Weights of a small transformer language model: 612M tokens.
Each number is 50 + 12 x the weight over its row's rms, rounded and kept within 0 to 99. Layers, rows and columns count from 0. The size before them is the row's rms in percent of the matrix's.

# layer 6 attention key, 448x448, rms 0.0421, rows 0-13, columns 0-223
132:54 55 41 46 79 77 44 35 71 59 47 37 57 39 61 41 49 40 45 44 76 46 53 43 59 51 27 61 53 33 51 42 52 53 44 48 48 24 33 57 62 61 54 56 42 58 33 76 42 53 46 37 58 59 46 48 88 58 27 34 42 54 32 57 29 53 36 27 56 31 44 53 55 38 68 67 49 33 40 44 31 57 57 55 38 38 45 41 42 50 60 36 46 39 54 62 51 63 46 31 48 47 37 65 61 48 45 50 41 56 72 31 50 46 71 40 51 33 54 51 46 30 22 52 46 52 40 39 61 52 48 32 49 46 40 55 61 48 50 37 68 47 42 54 36 45 45 71 61 49 56 73 46 71 64 43 70 52 30 53 34 60 39 60 46 25 43 62 50 54 66 75 58 69 60 36 72 48 58 67 53 65 48 52 35 69 35 61 38 49 62 46 40 51 50 60 52 51 52 49 53 47 56 54 61 39 61 32 78 45 43 41 55 43 64 34 33 34 69 53 63 44 47 46
114:73 57 36 51 67 62 46 22 77 45 39 55 46 41 53 47 54 36 53 57 78 37 63 64 51 39 41 43 63 36 55 46 47 34 53 40 51 47 35 51 57 48 75 51 43 50 41 57 35 48 42 53 62 57 56 50 55 49 45 49 55 56 33 60 45 60 70 38 47 47 41 60 56 49 75 50 46 42 46 32 21 39 42 42 46 48 48 34 59 46 60 48 27 24 65 31 59 44 31 37 52 54 41 53 54 61 52 54 51 43 59 26 44 67 51 30 55 22 56 36 36 22 32 49 51 78 51 52 73 50 46 61 34 69 41 65 64 44 39 40 75 73 40 55 48 34 55 51 68 48 67 54 76 71 58 45 56 56 54 62 56 42 49 49 42 43 52 62 39 43 53 63 52 50 68 38 63 56 49 57 47 73 53 55 56 62 30 47 49 79 37 64 33 66 63 67 41 63 43 46 41 48 60 56 64 39 70 26 63 39 56 52 50 47 61 43 46 33 62 59 52 42 39 56
110:67 44 51 65 50 56 55 42 58 49 46 63 58 49 48 56 64 31 63 46 54 55 44 57 56 25 61 54 61 40 64 61 61 34 58 46 48 52 67 34 32 48 35 33 38 49 41 49 52 49 67 44 42 48 46 38 17 51 46 47 40 40 55 39 44 61 64 57 39 53 57 58 50 52 63 57 44 64 36 45 61 42 51 62 46 73 29 57 69 40 39 56 62 48 52 42 47 21 24 66 56 47 67 46 57 39 43 75 54 54 24 51 59 42 31 54 48 58 59 60 31 48 63 56 49 47 64 56 56 57 38 50 40 47 57 56 51 54 44 73 47 58 39 52 48 66 56 36 54 53 57 32 73 40 35 55 44 53 50 65 67 43 33 58 54 55 65 52 47 63 40 44 52 57 49 60 47 60 38 56 53 46 54 56 62 36 67 44 71 66 32 45 30 67 63 32 61 62 38 66 25 54 31 39 61 42 25 34 52 53 64 58 38 48 39 67 59 53 35 52 36 37 48 47
116:65 46 42 49 71 65 53 31 76 57 40 58 47 46 64 41 52 40 55 60 66 47 56 65 66 26 40 59 52 48 55 33 38 27 43 40 62 51 44 64 59 51 59 63 41 53 45 64 42 55 49 55 48 57 47 46 62 49 36 39 54 56 35 73 33 61 43 33 38 46 36 56 62 45 55 59 50 52 52 26 21 39 57 49 44 38 43 43 60 58 51 42 39 38 47 44 55 58 38 36 56 44 36 64 53 58 61 68 37 33 58 39 45 39 60 32 67 30 44 53 32 35 40 43 39 62 54 55 75 59 28 51 37 42 47 56 67 46 37 55 69 75 23 44 51 50 57 52 56 58 69 58 65 72 59 30 75 46 36 53 59 66 53 60 46 28 58 51 32 43 57 80 44 61 56 34 60 46 49 59 59 64 63 48 46 66 34 52 48 51 61 58 29 61 56 65 60 57 38 39 37 66 49 49 46 29 62 28 79 49 46 37 45 50 58 38 41 34 61 62 52 25 35 43
109:48 54 52 56 55 50 50 47 51 42 43 36 42 29 55 40 46 45 48 60 51 24 65 57 57 54 26 29 49 65 48 60 32 49 47 75 55 56 30 66 60 33 69 51 59 40 50 56 48 50 48 56 37 48 55 55 75 48 37 52 51 65 40 50 51 47 37 37 54 49 45 46 46 44 46 48 48 34 61 38 39 53 51 35 34 26 49 50 25 85 56 32 37 43 39 40 46 73 54 34 56 43 43 65 46 67 47 46 35 20 74 66 51 54 82 40 44 50 33 59 59 47 52 50 51 60 56 45 57 52 54 37 49 59 50 58 53 56 56 43 72 61 29 60 47 29 53 56 43 46 44 66 45 57 62 32 60 35 66 45 46 71 64 41 42 49 47 42 46 33 41 45 42 63 49 41 69 48 53 38 50 71 29 63 49 63 31 60 28 53 74 66 70 48 56 65 54 38 48 38 56 35 59 70 60 65 63 49 65 41 43 53 64 38 62 39 44 47 75 45 47 42 61 58
106:34 49 54 71 57 40 63 67 27 39 52 46 44 33 54 65 62 67 46 44 53 71 40 41 66 71 56 45 62 46 41 54 41 62 36 67 60 53 57 45 41 57 35 56 65 37 68 37 48 63 53 58 36 44 37 54 10 49 42 58 49 45 48 34 59 42 26 37 55 60 57 40 62 55 40 26 45 62 61 60 71 34 54 37 50 58 26 70 43 49 32 45 77 71 61 36 48 58 67 64 53 37 69 52 51 57 35 54 67 64 44 68 54 39 46 53 45 70 40 45 70 67 63 59 41 49 43 57 38 38 58 61 25 48 46 62 38 56 58 56 50 28 39 35 64 63 49 54 37 39 36 33 53 44 58 70 45 56 47 65 39 45 40 51 57 48 43 54 60 45 55 13 31 58 40 59 33 51 38 36 42 42 57 56 51 44 67 44 69 53 62 34 49 58 46 42 51 54 62 58 50 48 47 48 52 57 27 51 47 51 26 56 79 50 42 67 48 64 40 38 37 73 58 52
107:42 48 44 62 39 46 65 61 34 41 62 55 31 37 45 57 61 66 40 56 70 66 47 38 49 47 57 56 59 32 42 38 43 44 61 58 65 40 43 60 32 48 40 25 61 36 52 35 54 43 67 40 50 55 42 59 29 45 44 48 73 32 68 37 47 46 30 54 45 44 63 43 61 45 47 39 55 48 38 50 34 57 35 32 64 57 53 68 41 48 46 38 61 63 63 33 47 83 58 51 57 35 67 35 56 46 43 43 73 69 50 56 52 50 29 55 42 63 45 42 61 63 43 49 45 64 14 40 52 47 47 32 30 68 28 54 45 46 58 62 62 29 51 42 69 46 62 60 34 50 49 29 55 57 58 58 65 48 49 57 48 40 45 47 83 62 47 54 54 21 41 31 43 54 37 60 42 38 54 36 40 52 41 61 54 56 51 31 67 45 26 50 46 78 53 44 46 52 42 59 49 67 54 52 50 48 33 54 52 44 66 60 74 63 52 62 32 59 45 47 39 58 50 53
102:41 50 54 61 51 39 58 85 44 32 54 68 60 56 59 71 40 76 44 45 49 72 47 37 45 56 59 54 63 42 37 60 51 66 47 68 46 52 67 49 35 54 51 32 55 41 65 44 44 65 78 47 42 48 45 59 23 62 55 57 57 40 50 51 59 56 27 46 49 63 59 39 55 47 40 33 63 47 53 54 49 35 53 41 65 75 59 71 62 56 54 43 74 77 53 49 48 54 67 46 65 43 69 39 58 46 37 48 64 65 33 50 47 28 30 45 42 60 50 42 44 67 64 48 43 59 37 63 52 39 42 48 36 59 62 59 39 66 50 58 50 45 56 25 51 53 51 57 33 32 36 37 49 42 31 77 48 54 46 41 40 42 41 58 60 45 47 40 57 48 38 37 40 66 36 51 35 45 53 31 45 44 45 45 55 35 46 56 57 57 54 51 43 58 70 47 43 53 65 68 32 54 39 28 62 63 36 52 41 65 56 65 56 42 36 76 37 40 53 62 56 57 51 40
124:56 45 52 50 15 36 65 60 26 65 64 42 54 66 17 57 35 56 43 35 18 47 47 27 38 52 73 56 41 73 51 55 48 58 60 59 40 55 55 42 40 46 29 31 51 48 48 43 61 44 73 49 51 49 40 43 36 57 72 44 30 49 66 33 61 47 54 60 56 55 47 30 49 62 47 53 54 54 54 74 69 51 36 58 63 57 72 63 66 34 43 63 47 74 43 45 27 35 57 67 51 65 55 40 48 39 50 55 46 60 41 59 56 58 37 79 40 86 54 47 55 60 54 44 53 50 53 50 44 61 64 52 48 58 55 38 39 58 56 46 37 26 60 50 36 64 52 55 42 42 37 57 35 38 26 58 27 49 46 49 57 45 56 52 58 63 45 50 58 70 39 43 38 35 49 59 28 55 57 39 42 33 51 42 49 36 70 63 58 34 43 48 55 45 49 30 49 51 51 47 60 56 53 42 44 46 55 61 35 55 59 47 41 70 45 58 71 64 29 51 40 49 51 51
113:62 47 52 34 52 42 25 39 49 65 42 53 54 47 63 49 44 46 30 50 38 34 43 44 42 51 36 49 33 51 45 39 70 54 54 26 54 54 39 31 45 41 59 66 52 50 39 60 57 18 26 59 63 71 63 37 74 55 62 56 53 61 50 50 55 50 55 37 50 46 42 53 33 63 55 81 70 29 52 34 45 52 51 60 43 30 62 51 30 54 57 48 35 17 34 69 51 58 49 36 26 45 35 61 33 40 62 48 44 29 44 50 48 57 45 41 51 31 45 42 51 38 32 76 61 42 59 46 56 45 60 41 57 61 30 32 47 31 45 39 49 51 72 50 40 25 48 50 57 62 59 61 48 74 71 44 34 56 48 52 41 42 75 35 35 50 51 41 47 59 54 47 50 44 68 43 46 54 50 70 63 72 51 27 40 59 48 48 29 46 46 50 63 40 42 55 40 43 45 46 57 32 41 66 47 58 54 73 54 38 47 39 35 39 63 28 64 50 57 40 45 63 37 43
102:35 41 50 70 37 49 46 61 44 47 47 47 42 48 49 48 50 58 55 34 68 56 47 53 37 57 70 54 48 41 49 61 41 64 59 51 52 51 62 58 33 59 47 49 57 48 85 33 43 75 69 46 54 38 40 61 23 45 47 56 48 26 79 32 56 42 53 54 44 40 74 35 65 59 47 51 26 56 48 47 58 36 44 62 55 63 33 53 70 42 38 60 72 60 55 34 47 42 64 53 69 60 53 41 53 57 41 53 57 74 36 57 41 55 34 46 34 77 62 50 50 68 76 34 38 63 44 60 43 56 63 45 52 46 62 86 56 55 57 64 38 29 51 53 50 57 46 53 36 52 52 34 51 46 48 67 27 42 62 52 47 35 39 39 56 56 40 54 57 61 47 45 37 62 40 66 30 48 35 39 28 44 49 53 62 30 44 57 77 59 33 48 56 45 61 50 65 40 56 82 53 74 48 47 56 45 41 54 46 55 48 29 65 56 49 71 48 60 35 44 48 63 46 45
096:46 30 36 59 32 66 44 45 40 80 38 58 44 52 50 24 51 40 45 25 36 34 47 49 42 53 44 76 51 60 51 33 63 47 57 42 50 50 33 33 69 42 52 53 42 46 39 48 46 48 27 67 65 59 57 34 51 44 48 51 41 57 61 55 52 65 56 38 50 35 49 52 47 70 54 66 77 60 51 53 54 43 61 56 57 44 57 34 63 32 44 68 45 39 75 51 53 46 47 55 29 60 34 47 32 54 61 54 44 30 39 43 38 74 48 43 33 54 48 51 44 54 43 36 45 44 48 45 67 62 71 51 69 47 45 60 47 30 33 46 38 50 51 64 40 37 55 61 65 61 70 57 47 47 62 38 34 61 44 61 36 64 44 51 34 63 30 49 35 52 48 68 40 33 57 46 41 52 44 62 45 47 66 44 44 46 55 72 26 52 52 52 27 52 50 37 66 41 55 37 78 56 68 58 27 46 65 59 50 38 43 43 51 58 59 32 59 33 40 27 53 66 32 46
104:57 58 49 50 60 39 33 40 49 51 47 40 59 43 74 44 35 79 38 70 49 47 63 48 42 66 55 28 42 34 55 60 50 61 66 22 62 38 52 43 44 40 57 51 47 47 46 67 47 27 50 55 33 57 60 72 59 56 58 60 41 44 47 38 41 47 57 36 46 52 39 52 53 50 40 83 47 41 42 31 55 67 62 55 42 49 59 58 37 75 57 51 47 49 55 49 59 60 55 36 50 45 48 48 29 53 32 31 39 45 59 36 44 44 45 51 46 44 55 34 67 48 31 59 61 66 56 61 39 22 48 53 46 61 34 55 44 44 66 50 53 70 76 51 54 42 33 49 54 58 44 55 46 72 53 54 49 55 63 63 49 36 67 46 53 56 60 70 64 27 33 41 70 62 61 41 68 57 58 46 62 53 60 48 54 71 48 43 42 46 27 44 72 54 30 48 23 44 45 55 75 45 40 61 58 64 44 68 47 48 57 45 36 41 52 46 61 61 67 51 46 66 48 39
100:33 37 56 53 54 31 35 62 71 45 57 59 68 57 24 73 56 42 42 43 54 58 47 43 60 43 57 55 51 68 58 46 45 36 41 52 39 71 63 49 53 60 33 42 47 47 51 56 50 44 51 35 51 55 45 35 41 58 55 35 58 55 34 57 56 40 45 60 38 60 61 48 40 56 46 25 62 63 61 72 51 31 37 42 64 65 66 74 49 41 51 46 52 40 38 69 29 38 43 66 63 75 64 46 77 33 55 67 58 53 41 65 49 49 40 28 70 58 35 62 55 48 47 49 70 48 54 45 39 61 50 58 52 38 54 38 68 49 65 53 50 49 37 47 67 83 58 59 33 44 38 53 44 55 43 59 46 35 48 39 60 54 39 65 64 59 42 32 45 65 45 58 36 49 37 69 41 43 54 50 36 58 52 54 72 28 54 58 50 49 41 60 53 48 73 53 57 35 63 40 29 48 46 36 40 42 56 56 49 55 30 46 25 56 30 61 59 50 35 53 37 51 55 33